python train.py --n_head=6 --head_dim=64 --positions="rope" --parallel_block=false --init="trunc" --init_std_up=0.0275 --init_std_down=0.0275 --lr_head=0.00669 --warmup_steps=432 --schedule="cos" --batch_tokens=[8192, 16384, 32768, 65536]
Each number is 128 + 24 x the weight over the matrix's rms, rounded and kept within 0 to 255. Layers, rows and columns count from 0. Numbers have three digits each.

# layer 8 attention value, 384x192, rms 0.0793, rows 180-222, columns 128-191
156136097150125097146148166169132150135115129138131093102114118085153156155126106141123136113132138146127113106084101119153118149139109132134150135124102119134186130140097116148128126098140114
111088120119140109110124136132133127157134155119111134118145145103123129120139122135120154123119132141118135160093138112167116127129123073129114133168100141091116175115133130116140140137142120
097083103122150134132116127116130128118142125134131165110120110151136125117123147160134116103148100133165099112125102123157137115130105095150140149111115119095104167094140118118126107166128118
149172089150120071173125131169110111154110198149088127090143136141128093131119124148149102083133164149107165122140120130133129149164092088136138140134077155166111154130115130160132143145116140
129142118125146102118124166089135162153145180131096168137126141153149136108106132124132125093115121122118118148106125111144106163122110130099098133103076106147151140099137151169150118128136112
146098129112125104116085134139122110128129136117155100097138095126125146114148149125098105104114111116120126131151110145121138107142125136131082123125155139113138063174157143119154110175151150
161124126118128153100132181154140122138139171110119129138085172147123117145133096170112159150130139126164141119080145131133095149087114154120115155132115138126140119136143141131125142135097126
139121133120117098149143125136098125169139156115123148107097188140106107163111119097131175115133135139195187141149105125169127135143129132162100124141133135101125128119133121086111124128101090
105138096163117139124129176125124109160120141142148162106119123136117149144133165107103126127145158110089113129093159142135116131089118101118208122129130128123161121140151121107124119122100129
112113104110129143126146107158107149148149143082120138157147160162124117130162103100174148146128121113163145127107154119169126139124158100110137124117097150149141102135141126114119146153138115
122131160151112158086135146075111153085129123139145142140120099145106133091134126131139124123120172152155168133086086114148130153131089057125149128066136103099126118121157133131122132128150148
110108126128133134167162133161119126115150173119125092139125130124123108086113145112129127125148112103129150131164111170107163149142099130157112133126122119128161134137158110120116115164136132
122089124117101171143143117180158081117155158083146133150119081131131135100128148108112161121112150094157139150096125152095130157133126154111122127177135076116137114129102133120113144139128144
147103133136100129122122125169191152117154127095097150131183125123189127094120141167126116138122128095105114118116122100133138135144154163119143112120140150101129108152150105157118125132127106
100145134110107078152113150133128117106150086103083144163146124156131133113117149123154132168110147108075128142154112107142127101136133110165108128098135126101116078148126128125133143120111120
106172124139112139122137115152115104155142084132145112135172114166110091138163160121113129137124138148092123153103094105136117152119144086090117094126133120163133139095107153158139094152151143
103135100126140152134129153120144131112139102118131142169110127103159114124136107100146109138119084084138103130099116152123151130140099121158135119130122120106101139132116095141140127136091106
122100124134122082108121103096123127165167120155110126116109110155145111117139103133103131178139110136130126122166115107129151072138127140139176142092097102150105151156150130141122112182104104
162118124114122121107127106108114098127151125124106155119100112130119147139144140134125107080141114085123112118105113150141092151121119109129124158120125130119099143093129136097111110111147120
122096132151089121092150129133138117129121141113113149125114150113142130134132134155120109159122112134100161137141117137145130145092134107119098108120142143127115172112155133146137112125129154
089111142108146124162119116102120114129142095124114135177110128138116113120119110118115094099130135159137170134140149152120132096141130135142130117097123110161161107142157131149144114131086107
107126149125119122127145071107106128112140148138144110136122114107139123127154107096112139161125142123142139120115092121140150107134134143141123162139146141156144146126136139095154122142153138
130126145127134092105152137125138111109161086152143111121106101133136090136143141150112133159119105113099158163127152115103130125147115110147112146132102109157146127124126143145141103165121132
108092121141137130115118122129123151150149108108087146119124163108150098143116125115132148126125116105099122148159151109128164105121106125155167154144118099129128120150103129125120121151128088
134126127147130125127161125130152138171089134128103127121101153174137113099124124158128112129114147124126129138126122122123142111135115158096147112150114124163129134134137132162144120149092150
107104120102130128141128142119131102121130096112100154136112162181124093130117145142126107130128157151117116157139141118191113121107085132120170128148133112122100095125141134109128128168128136
110131111137135137126123127118116113195126142124126148143129122176133127074139124139100148116122132135120154091100110130128151083129118114136135114156073137115140111113150109127108118098108131
132158180122136108099104137102121138106123164152159148107158135130123138124111116149146100121140159179106122088139135127149118111130105096108140137128111132157162103111132131171134109145139113
132109120139119112103120146125155112121124110143108161112109093113164118130136103108124121118109139107149167102122100144171141110135165155125130104096094123107154114131158116084094128099121101
103135140127134153140141164153159096145088129138176139112111135128122159094121106113112107112129121158126144133101162162146125115115121126105097102168100096091131126125186113124117140134135117
130168139131104086097135158142152150129118125097153142157153134129129148131130133130124135173121162129103166119135113147176135097074119151101117123148109145100114134135155107146132138117127092
144110134115133121146155136162146140110131113109124116107150080136135134119129155109124130181122092083140114145139099107125094125141187163109142113173126106118128133133148148139141127135131136
141156088146140079109099122134115126111109105133118114164109190120116149163106094162095144105108164159108130104073109121101139127142134118139116129109120120100140166119132135105142128147104150
156107107137148107099132164127150140127108172133106107137080156095121139105114115113107111118129142097108063121148132132110125154111125150116194160096119129140091172137116107130136120123111107
161123129132133133132125130145126136117097150104135115117114163132117132140132089134103127115122119125120099114122137117145173169133123135138097152155146136147112163106138125100132138126160127
159137111145120180131113128087105116119120147139154132101146109120154132102144105115114120118141074125123141134113143137125115132120151113112138127103151137127112145105131144121096136123186130
175133087127151093108118150159174152162119115135113124115134157135137177141120149169124146127133151155121113117142131098147096156128119152119161139141121135147094120134127132155105127136090117
139156091120152068109103195140161144098111127140123128154120138103143147110126111143138133141112141131141112106104121087184100132135137147149131153151132138093112135125147104049136148107131132
151137143125146097131126117137119129137098125087095151144140123152082106100127120150108112112129108154109078144130170124131115143151126103141138132167176131127114141121108144103171116163114141
077117153150118116120127139098136128122108131164123130105147166108140113127134101155129116141136139147104095138189163123117176100150111099123125124081114138101127130137135124140130143157142120
149125153134121141120138126115128111121123160110141125096140144112122142087130121119095101099119102154139144137100133145115124128142163121107080111151125117156127168119153149134115114131157154
133130132116091137119143120155146115102127140120134163082136123114154112107122099124131109116099141125136138119140157114158161130138091124114139104159131121124071152106147119126094152107144131
125176137136129123145158108125154132133136096155110119125115156131131186103142113157100130095134125113167131122113105144096112106104128138149122111085092156121131129136129119156121154155098146
# layer 8 attention output (transposed), 384x192, rms 0.0772, rows 180-222, columns 128-191
129122074115187138077112125111113113119142135115082135138139137104130142130139130124151117109119128123142120134120137111125147117135102130109096150135147109136124142153154135154129153102088120
139163148140138163129139127120131117128156085121177112137122108137126128124143145129134141141156121141123087127138152164118145144112127115139115160132132112162130114112114105130113162120117112
157112109128146107112118116128117153124160125094119102138136115103147107098123118110110165132138106141101103134137114155085141125136128117127109111079113119089137131126102103136095133111139123
109126186131119131107129145112179106096185137133112113123144126101086171153174127129126096159111133137100130143165093145157110159126148159130113174137182092105128098163164090102187168112120122
133082134122126094113122095108129104150134091131129118106108107089129126155135135127134164125134112139157144158149130164099168104160120121098116115121160150136142128130163143089085151141123084
168125111153111134142129154138111127106139125152141157171146155110120136122117110097144129165137129123140124117110121113089124122115155126112157080126133093116126149112148143108115133116158109
088111140133113101124129129130133101131115078121139128105147102128135146127137127148159117126173119117125129118150103139135142122145116130112138104160161124137103141173092103114097144116117102
143124157124107095148131107160119116142154128108145132123139068116089118139135116144125078148154116089103146157171140154089140123131129116115147156124125087121099145122092120144148183122130121
105160118148154102108128130103154083148132122114161144120122147109093156111078083161144077142133124141105159127143104116139147150151116145134090136113143154160114157146112141143153130126149122
137124150124078122148148123098151105110130108148129150108137101134131130120149161152128126106132121117099148107183156125110129118148134128135150141180148144119122122136113090152138161108125141
111109105113136117153132125165100113135136103113165120132132117149161150109103126120126131139132111109144111107135141147099113145130156153159133105110161164113094181093139162150139116103125120
140136143139110106115102129100119168138127137137098150136134127126068103124151102099121120112134128108085138121101132175081107108103143152111153130121127087106112143146135115106141148134146153
135205156116131088152110122081112121106113122125146138100096133126123121146131116137153125156167103158126157145151129130156129147121142115115140126107099111149163145140141083134167115156141119
128100081129129150117149134133112168122099097134149117158126126106128124146114112108141104114136123085163138121116112107131117091130135079122115133143107117110159113099115128111132111119126137
141121095122147156125117131139113139098142135133162154133127156150141135149098130151123127159137113112175154093131176101129128104137142112107138099166097159133120154083112127112157106140126118
160098150117127109138109127139120126127122140107110166107066155137125138120123100150173110136105108108126185108147155119129117116142121180193158108108100110118140151118107125123166147129126121
132138132113104118129095140133123164155104128135134128109161125137142142122121118142143115108152124122131156120110134131121134101107119121128128110106112139122105166126135129125109135145160121
137146120120120105157105119170110114123160129148160107154163139142093127150094134086150147108123146140138143109149110111131135146071172126157136148092168130165139124146079145116153151102130108
117136184119138153143128120119135109146118142129126097104099134122123098109170139153149108117116121145104149140161109132114133101140139156127115122123115132162143118135113111133110119133135143
141131110084142136117103142125099146152124111149140157119131113109082110115136111078098180121114128110138121131151130123120129154143097126113106130098119097150111124128121140135139155107130122
126136137148090135092079171150095125114134169137151139115143146127116141131078128123085136153138126121119139131108131132155135145116134101116133087113140118095101152149123136133113120155151120
147129152114120104150100122152138078130115131155120144100131144155081154108140137122095124110141089130148130090138157130122106102120123129126151093127107098101135134140138123160139126095128120
141153117112113143150095126111092119142148139117129157103136175140107166136048118098129124111148154125161120114142136127117127159111157129124119116128122149149121149130081117116115116164165123
136143118117127141151144105138128113117122135173163114119165151115123121099109120096124108099111163104166127091118157141113110136111144098142113134140133157126114147115104146155115102092141146
131129097120118109124133105127093123106140141087141138162127134098128126152105105096121151121150125124139106133162117106096142165093133097161124187100136092112179139143114109125129156111133121
153133105164127117109121113128113151140121162096135096115178120127153115134163123167145094127114118104125150134173145145102128134106137143128099147123111119129127139149103095105122168107083132
131118157154109119144105133165133156099124118125130124104112097116134123171117085150141114139142121146121123173133116146136120121124132145135133119071142137145118103151111148122126127141170102
106093086171121151095136150154154124153118126136138103142129134104118137144117124082100169142111124116124135149134133129114127150159131163111115126117144125124096123155139164125114129115090134
131122133107118146134087128113101142117149123138163129154140116128086113118113112109090121138149113157124100160154116128114134134121165112082105109138152099150113117120120170152121132131124135
146141127165118123099086125086091142119128146098108160161135101102155106154125120127127186138141130118127141164135091127116102161138117158105121109109134090107139124130106130126121147121154177
104067101120125169117108125139102170118123114145144134143170117112116123141131122093112124132130131133152098141123119122112100133171109115122118118121102118116144147121148129132148140104128142
143109130089138103112103126097127100096128122089113174138107159128141135107111132152165096089127116166119150095115118124112152136132112117114113122163133085124153159145138109130123105195108104
157105132112104155175110154100126111133093132162136110136155083133109148121089137107077102170132078121147114142158129111152155150121126110088164118099103109133093097114171134144152170124147112
113113120110140163125128110121134129162100139133119078152167111104151124125131128077117131116096140138085106135119124099153145150122108115165118166095109088101120131159136156148141119122109134
139144119120118108140153115105147142149116104136101092135162121126133123139158135128138097130118105107138125127143137142096114097126121119122158145122114136123130090125130140123138148078111121
128084144141136092126140132150144142161139110109102135139112129152157131130162162181148134117108139133116138142109100146104119117137129159110082121141153111151127114121109132119103115124111154
118066097138120130116163128135119147114101124091107061164152104094138096143109150129145081126153130116118138135140099104107166118130131104128103171106109122134119123147149130097120140129123122
131096128119152140146147114101089136126115131096090082152165103131127126139162151160110098137158129122119095152152099146095144094129118124091117119149126124110122121126162125120124132169123148
151104112144138160139129131104143093122111147125130093150130154118176142128117145124115102143120171054129125085146124095103140118106112114139132127115112119129131141088110093125147164107128127
162135100144126138122130103117129149139125124162132125125169129136140117135129145108117154128087122112125120103121140124145133136116117159123132118113151132126106101142135168137081121097145116
114125168141139103125134138105145136139151126105141148161081117136135126129157133115139163156126148109106164134112093124148112129149125153124152134093163089099164097142117165135137154124120139
128151107145114128140130094127129164136130106093125127169082117166148125130183163125167148105114102110120133156136115138121148100122185151138105153106139136157164104130109132140143129106151107
113152124147104127127108132139102125136143128116135129137097072135154093174154154140155131139131091129090109146134108127145152103146145102129126152143137129139139136107086120080114146111161155
# layer 8 attention query, 384x192, rms 0.0939, rows 192-255, columns 128-191
077134111067120173092144105120150107114131168179131169102123077134144136134168163116131145135077134076116153094191123077101129114161177173118092130100128142178135095175109141133129093114088079
092129166143110130118127111151077128152134128140104162138089147129165121135153071106130096147173136151147123146163163172081142129117089114096122104144153136124133104134099155162107124134129147
144174128094161168119124150117152093142146169163123104104148146151148147142163172131149072173148174128128111133120084105100147103149114084095119115115113170163161161138160128130117117164102127
174105110135096118103117141117114181167120106104122146150150124152156150121132141080124133161206130175132102162136113140117101152126106122162165113170155128084177111084243155078162095146135122
116089123130140153092094127157115088097140137132152107155131111093172142132118154077128175090110160117122145119148150108067141141118098101173108115130136050123133148125168106152119161142115161
108124148114099118131149175126114101126125178063123144160201120168152146107153140129104099151127144106096118128098150128155128063122136097119142108169083102120103145114123110128109135150108171
113071134134106186153147105099115157177157135138142135144154092116086148143127156122122114125128116105156146098150145132106113096126119161129112157098161140107080139147113138119097160080161108
108134150139197134088116145140124144113142133132165130125133137100149121119089128133096148144170150131139118093123103138115132163123135118129117117135121100124100134129103125138139133135146127
143123075155131123137142108094139136118118098148153105147100182123115132131091152125068164134140109125122134122086129073118084106106117105127166152145075172099132141093142128115119146100139123
085090164127164158096149136169111065146137093144126129067144163100131100139127137160170139106120121117152173106161095139109101190170107110090105130102119125151134104164101127133158105178096119
083160158138152153103103135151144098066101117135129105108138117119149109151135119119134128114117100098087140091137146129107147077168144180107111157108129130160087108230083083144098117106129122
084132126129204181075092161163139071104120111145176124131146130113120135126090125109119128111163128102172146157100102091115157113138115086095107095131131085126125127141149140147134130165115137
091136146125226158107098156151116108085126128139165131151112149098107141153085126147100126147166134121145112117128109115094132126152103106072100109131135106134102104142092138131143131136140122
135157149133136088083100135139076084129110102147127094109147145127137153108121142116119161104112108119123154104126120143116182133150131106142109110120132129099157144097123098140127142136135144
140156100124155087137118142098098148149159139098099126123156132137140135124094131161106099154162157102176107134154128125160131125112149087141159139182139141083125149127105121117140127138135172
106135127112129116115155122098118117141094101126143108093212127166169131123204128156140112135099143113144092125136131154092133113118110097125133143156100103145105131122127064132119130135163173
134093148108135150119160127115107137138138126151138102120134125107089094106075135129125117146147132149142120111126117126078140158138112118068158107132095123124095066157105137145117148112121131
143164117084174130142126148134124091083124159098132136127155134134126120158091136123084120135121172148119109161148152150117131143141140081133143120165146132137146098135154106133131121174092183
097108124121130128130117098171140171158124127140146113126124101118129102129125117140150132122120089110146144153127117133148137143115155197105116156072124104131112159119148151100128131067149097
134111123129068118156144080116125150140132130122101108115141104120162117108192138110157112117091100118127140129144146136144108119088114150162150133137105141135139147114147117123118127116129152
143185135114166130145163129145166087109109123117132097134132132134104113101079135132152094090154126134085116203116118149114136135124162106078156137145148155123130060140134111133136104169105111
136139141135104124122106115154130125152087080123136108142118135151114135139179142143169165094082126130130147148133129155133126118160140131141155093093181140126169164113174125136117116159111106
154173167111158129105168145098136125114164106121129150136154135151114133110082147149120082125178150138124106132130141100109137108149131064097139136144133139124112117137115108138123137160142147
122134124108123133114115133126113109127125107143182122115129135156154157117116125141096145101125141135167131142111125139093156163139126134151095115100108107150140151103117116128123171111156127
144111132122060130174159101115130163147131134119113118117138108145147109135209136118140131119083114119126135138152138127123115101109132165166134145107128147126146149122132103120106129126133131
131119124117193125125127120117139089126121132139123099122155141092126097135110141096124119087112137113140122113130124127098130147134087091081106157108105127152083108117119117142119146091152133
109160132122150102110120168137128136113127131112145142151167159155144146131119120137106092204171137127140078133136106147157131109120131125140106128149130149149120134117097116103149117154144161
145075135117133157118166120122123160122161140127141081137067074089134147155095157134087156110133123107075097156162147103099095115146102171105112127095126162156132157108146155103091113119173104
132110123138166116089145148149147091139123133110130087157152124140145136113101150090122134120120115105101151137134138147109144119153127132122089155111139144126096148131102110106131128151133129
140134128119087135171139110115144134120138132110099153136133114159137131136193117129125108124092123123107125155130143122146104089118136136201147155140145175135141149113150114116123129130108134
095092136125126144130163138106104136119187173136112139133170092143106113130107164146089118164139143104134119102143128101105123083135116110116122132114160101094073116159085114136074167097134140
117133109145116168195121135141130112141094115159131151137096120125083148169120149131135140079115104144127146071130134147098122122153140133165124113116155107104136109133099145143108152164099096
135150134108078127160115123138120120111083098119124146128125153190114168143211115135140147122096136125120121164105109144135118120139126127174133114129153142126171162127161122119122103151105138
125124088172112123098109155117132124149145183097144150128148112108175162145135091141130119171097134107132094104145142145162145109101117129154137138135130089130104143133119128106136131152116167
130102124129088082128162124149155107129102113117148122138099127154152152124105155123128119149128102129065119150101151144176137108139136161128121151096089154117138157105134111119123120117119123
144103140125174144086103134138099127108165170146157123116115123088103094131070152136129130136153130140130127132158130119097156146146122133075129123107119115132131094136137142132110127121162134
098123101146132135163152073150133122127179111165106150143098128140117128141118149108092093115134127115126155128119137120168121123159159145145139121169111155112133107119113116153125163130110089
143125117101164119154138108104140150115158118118138115093137161133120092145149122131105138172154150167133111131193151136127093115147119096116115191146105172168144074138147116140132131120150109
090164159162133137104114145149090168126132111108144162128132123176163166113150157148097148125146143089123143144151117133114112112111128126166105114161143082099159178085131112110125119150168150
157106095145088121139086115159118150136088137124113134134119113099123106160177109093165167125081110133117117108123138130118118151127104168111132130078113109138138127121161180128136114078129137
120150127135186127103112169147110120113122152130141129146127141088146125130101132132104142154161133123130096105114094135129133145128112103123108089145117099146126129117099130127152105158137120
104136121122141152154132153157140085113083125150118156145114126155119173135164154106121159071123121135092149120090116150118120128153157117137111080116167108116143177126093111134118126158109100
137104113116095112159167129102128125154162126138131130142110125114097121131107140138143107142136139136153124137143154113149177080132155111134165128142143158101123100130122125162087156109114073
087143101098156091134146132096164090115173120139115124106133138144107123133084117119091106141158160130136138124132154099154142130142185082131101155119132137118107143142117087133111173108123093
102104096148159153144138117132118131132133122125177156140157127121130160177130154098115139121123150102165131114151133147096144098113162115155070115125209124093074118133092108150120164143140119
114109106119085097167154112104147106108147162142117139151087106112126126133089134128104081156124116145126134115105149135141138111144151129156119160096098159106114093145144115140107175124114090
178141137117176123143151149118174083123133175078141143129135151116144121134082129131169129116138106159110089137138134140115128104132134140124149190094123155183137094114116125110153130144113114
159154106161162089137131132144133095118160165122130119107116114097142107138026093137147148151131145150125135105126151103132177166114151109133148157120093101120123106139121130138157135095094118
118116130080106135132135138107132132094111140132105155111168120152098121131167151154121097134117111120131124143074113140117115120142109128080116101129120135109105136147114087103109132149137140
124118136128090149165125124114134167149123138125111163131092105130120161136147105144167131138136124098136124132140121113156095118122133164136162151109178129106148155163132150117131114105114121
170110122092158147184135157075165119090127152121084146094094117116082107178106110172152126114139147177110094094147147125087063122155127117101153181088163131124132090153101143127121137110091115
119141152085112162109125147120080159153172130108141126128199124106113101107117179169107126184133174114135135111155129125082146150144094120105144080148115105093091117143137104124101144138128176
115125146166070126130134085116128177169120113121126144131117094153157160110165120135146121124106134104137142138136136136140142098117152165163135158143139161100154136108173136125127126127145121
097134133142129077121150153150114097159108117117161123118130134135173114082111131115114152138119130136122129141119138151131176130110161110111127091119102097119140169099135122118130127141142120
124145144129089137173161123121120111138112097140121127138159148152131152132153140128117107130097110141110138125092113131133137137140099107112178078136108117115138103131129077138133119142075167
130152146112125132131135129159073112188104121120184103135134190153108127126115158157117133124136096090174119179143111136122121140135086136125154151126123118120126135128102120145102109117151111
092132134136152150081077140170109141113106098140155158131124142152107156131135133119113135152171131106158115145133082150149140130127143150136084094143170148139133137117112124095159125153144140
126147128128141142164175104122113102125116101143157148111144145146127105129147103115127102079117122153133133118107144123106099147112123095052130129110117094143127090127083104177110140119147108
130121099126135102104148106120162144157133098122109061101106113133155090118129149143139114147128121113096121155154129128140103135156125135083139195102116155141121154120149112109157112099153098
119106136146092174137104096128107186129134108116122153158151141148095154148219150118135131142122122105137132158150136135132119107114103113135119100141170122120140140154132144118119127135138138
143132133100161113117138153117133077106108132112131105119173110137120109151066127140121136123117121180124112121095108127111130118132113131179143148123103134155129089117143128127135145104093139
129111141121052151148157103136126151158131103141124145111117101163126125106170104114157125128103129131129130119115137123157128103134146158151157138103139137124139150136156115125104146107139114
125109122118138144157117123128102144132125108142141110120120116111115081129154119107118129128114128135139103143150148132087152170131122121084122135101072119131149108149153126134109134132165119
151124128147088141162150113119149148187106125116131135125124107153162148122152121131151144096094133130126133135150145135130135089107160156163153157133118149111152147120140127096137093125129115
# layer 8 attention key, 384x192, rms 0.093, rows 192-255, columns 128-191
136158119137147136145098096114138193180116112114075143160134165132097147126090097163144149167160109151163126153126149128154111167070100134125153107102121119117122172080142135134096137113123168
096093126127054139175130133107173130077111124154143119141143127173111143133153121114098152168088114128111148124104122071137125087119165141157139121077074108055175139166176128105142191132100149
143115158129100126108149122154108118158089096111138072148124144126170091136064137118136143137124100085112092155107146144069102167139130118047169147083200125139128090115136159131129171142132155
141102071171135124157140134122134140121099086137196151162074153178126141072127163083100136113110127087100095121114172138126123113125145123101150094080157069100168138122150131071170167166111121
129111121127117165117077111125072122145175143179125182080118150114131133103156159182106153068087109137130147177100101138183106163183086102138093137071106098183141124105129108192124115144173083
114087133154091118121158192132114120074146148122160111137133129139142102151134131136123144105101114121107114124138074123118148153128141108063139157139140113141160140117123119097170106149114141
164131181177115119149180074126103120161100127087127111106101174094118110103115095114095129120139101142150151123099113141134127128129122121123137138137128115108139104116144140137140123154146116
145099124091141139124123137114128078133130172123101105139132082133126147130129138156138099128130122172130121119154168088142143156115141120132135136135105171135096176116117096147104101111128128
091180148128131136136151122211123120104063117117126138082101084122141091153141074141113113151108100106102094083164140141100139188140149161131092144117124123199129034177101112135189091140125111
117104124134149118125090144121126171163158128130111102176158138192119133084098146138149118153143160117142090153122138103106162114118140136117149152126151150106110131123130167108138172120161166
127148167068107143111117126138125069101119141153055124103106139075108091163112130222153120092118110139132146154131061114125124182165099113122179132122128135144147131167069115179115081123123123
104172195052089139142136098111086067135162157160086090093116148074102080135144196199139149096113068120103141217137076164099111148157079093123148139133123139190111098116111144182079144162134118
145116184051132127110124131111095129121151179119074099114155094114123129138096090167137094116130144170137150133165111142113136139158125144141135152152127195142103102122121109141112129118122131
125144137120149161089112099146117118115133120165052146127153127118097131122115119175121119111110149144133145102149115135132123123139099135191099109112138130167090127128097104145121099110132105
102142159155139128079081165102153121110127095107099113150163147122144138132116098135120118171110109145088109136111106119102163108108149110126106142114116123091164159130122119167137132128150164
147138172132136133102145153143164107103150128110097149147177152122109104143134128186114078111102138161110078089161145104149133127140111147157100117131112121173130132130129089104121074136104158
154175182097142104148134110122132111143123121132108097142125158126134126138118111143120115164141119149138127133120136150113131110130116132175165120143113131116129132113113125110109125134159109
113122079128121145122122198111152129085122127139125157147165122156171152133106124109143091124146126138117132108167160103133130151092164142168133126137140166133108154146104085081118103128156122
125139080174157121133129071128133116139089161117152144112099133119121150134134124143126169081124123124125123121140113085128133130130132116106095126129126130136084127124167143145160118140117164
125123092191122128113120124149164163132129090135162154145101139141143126098162150108091155129112144108125119125115109115145131121140126119125108116084113085120153136132169154123137115132117135
115152140094118138144146162146173099086091115138129113170170131169138125169110140134169127123173136108094095108168162125099114121104140116139164117157189163130086118149107097096140111114134119
153163115112127140147115098145119121139136121129109154117143120131112146126110175144168142098135152102099127118126148135141065124116119152136115081100114142143107081123161155109128146133143123
097131129091101110128141210158151069132110117124102119158137117137125120141126106125120086137154102156124137132159142148093132121107140110140160117145149128126124163163096094149130132118146122
098171134116154149108119123119115149135121117158075139082149119101147140131151113142094091158112116171145147140099113120153136128130102174148115165076112126174178093123106121169120138104128096
142114097180120131130130137144164145135132107117156156143095138149127115096148164105111146099129140103129109129117147124155124145134113130113113109095132096118154123139177144127153118139113134
145155184105133142101127099130130154115139138151093152124171153086124089160108103143104110119108132156146148105117113183134133122171085153173125155123118140142122092116103113132103089103108108
123117114123132111142153149123172087094146162098125103156131113165142147135122125142141090170129100154079105108165144086113166136114173121098122127146127143136122143147119115081142129136130151
128117076128132083081136110148108149139121152168135157124134119123146099082084108079105143124172126126213150105146154145194153116124152175117126137128169138131096096115127127141149142114100099
129134143151119140115140105120121117082095127146092139127156151120087106128070125157120105089131106138137110084169156150134142133114129125148100136144144119160089134122102113095134099135108138
123121083176109133134136139155140164143120084131160155138108146152109115116126153085113149128135144085130103137119141140156116144123140125112124123117147091131166111162150146103172129155120130
149134190146124110129141152112105104135109125101127106121114174084104113144099092135088112099132091154148126115091101149111148114149139086118151146169104115141143152122132102139112119176144126
153124134109104137166180122128111145143122105125108091092084133145113167108139120112147140096138141126135166165090145156143092138107115123160150109121135133093148113133158123141087147124199068
143124110150125148135140141150149116113133109129153144113123100144134162131139156107151151129128135105131146136117123136121112127116152128102132086115150127137135082144136142099126148150137110
122083082185115152083116123108131119123137130119124156118164176118105140159153115158123139074110139129105125119145131087162182158155128099110064158148110109127108178107127116103132109146116186
105149079141143120132144071139121132079149131131123132106116132173118113126129141123147129124116127108114100099140156120144149121126123117069129127129136081145116100135122117107198122155117149
117121143095141108103122135100123125149102155155113115146128122101126118132089118124094128140154102125129143127128125124106130129130131124145147151150110139136084146137112130140125124130129148
103150119093142128150131123108101149141091105108132101100140124135108106131124138090108110129141133117131140156117097152131092109100148121089144139127139124075159135134133125152138133114106103
134148137096124141125103141100138129119161167114162114149130090098145114124110144042094065188130116074104125123119173161114120117119148178161137132128116132100162098163151143109113139152096143
140085129121117120120110192130089100146154152113113103147130077123138147112106130152125138126124112140136153123158092135122125143101159149124123113125149120136118131134120122173145144127120126
161137122182143118136102082110121161153133165144170156123132129130137112102154173111117180105097155103106137126109117105153117141153101135174102127105075145142127091092179154100096155141122151
157093135074117123107133140113143111108148157130104100125160080134140129125114142157136102126115139174115127126160155097116142139127136127124137127141118194135101170125098110121090111104141144
142087144093110151127180122148149136102141118135110110104137088131103130131132122135161150092119142155152144126136146141158082143128122143102137107119150138162118112124106116130117102129143092
129137136119130124124112139127103147113115107139132114115097171084115104126134099102111131122132126086128124147089094126098120104134141117093138157115120109066162141153139140155169123133100111
094115097122146174107129147127139111088111118157104162108084144059084130160136091091126104112116092172163158146086133140131120113138131147117166170111149093113191137158102111143150106139106107
187056138148151167142134143128127097109127158121102129092139132106072133132128100143102123050142099167141132110139154122149113163116126131142103156125125147134108132141132100119133088127129107
113130090135130126149132066104097177132100107129150094108084149123134100115125135099110139130127109119153104147081153139127121123127157126106174165119113099111190113143135125139155146167156108
107159097134092168126138145118161139084104143133128155121138116147091115160107119089157129136145154106110104133129183118140140144143130163139136139161149125146107123174114094115164116133118158
123115051138144166135096108103103126090085137140126180124154161133123158132145117123140128094112134147142130084116162095135141121151103128141132131164131119123110174145111095140162111130150154
112148190148132118145175083096152121115100108099150095139125150135112113150133114131127112127132102134120098111140121135121153111119096109092161152163130125191152115108104128080127101144131150
155091095141115127142154115142139130146115150071159138132111130142117144116139131096154178122143136108123122138112127106140116140126147108090133081163128107108122142115170159117153153173147162
128150129133105132121156104105138151121144130121153115131091132122109120146107101074141126158133140121152115161060167174154108123152083148146161145141124102121149099157136102088125142172162122
120091144148142108123109152112129072135111156112138111155142146127170148105156112131094108126121106156127114110119126098106152117099139131141151140137090135137120139112124135104135130147165126
102130078175133121161121120131143125174098101113175144128114157143130132116140145122144165134148141081124126129122122117122133107104162104110099095098139100093150131135158169138174161159125148
125108111116132130109135141145126132074160139141103107117152097115141128125130124172141130083115124153120091086154132088141109138123123141123108136092136147150102149108112122129149104111105130
154140144117119119176161122178146081111130120093113112139142135190133133128160149142122098098117154137107108094158132118140111112123105115136142083145132147171106120121127105090125089123169113
145117171135136125132126106120169119084110148122097130111185132127140169140146132115125078126124124156092132123124079147110154111111152168152145162131125142100100125145147129128090116126133148
147107115115145142133133149143150091151112150130108123125130072126128171128116128171159140123163119142078149136165128100106121140105180126116122115140128165144070158135122150144121130100116132
160139202084123159148160145142141143106136136105144093132156101106132093166171120123097080137110140157136125148124099164137103134151061130156127136130135150146136090141118087137092103083130129
115121091130133095113091074109146146100138141132126158158145149118097091128098159123144124139128132113099076102134168154183108096118130171151131109118134121148109111134146151095163124152084175
161106187116112107146124170132122114179152122092154108151105115130114117102138141123090140118143132103096153150145101150115102127105165124125121115120138121119148110126174170119120153159127130
138160095129123146126149147146124146113108124169094138084117135109137151144103115115154130121121130171140140123100153150124122153163104136201144149129131104123145130148105110135103125140131076
129137094194132129142149119166161126134104096124169139119095152134134131123171144135111150106140127127137124136110125113122123132130123120112137096108128082104148137136164154130139133133119114
115159175102130125106106131098129154145146132133125116131154121091153095116127136141103113162121134143121120146128143151144104112150100169176126136107111141163129091110158141126113130132114145
141117086186123148136141123146151125110106127118170170124135143162133151115145142121144130103125136105120105120131151098145120137119113131104088105126140107108137150141158127136171119153122146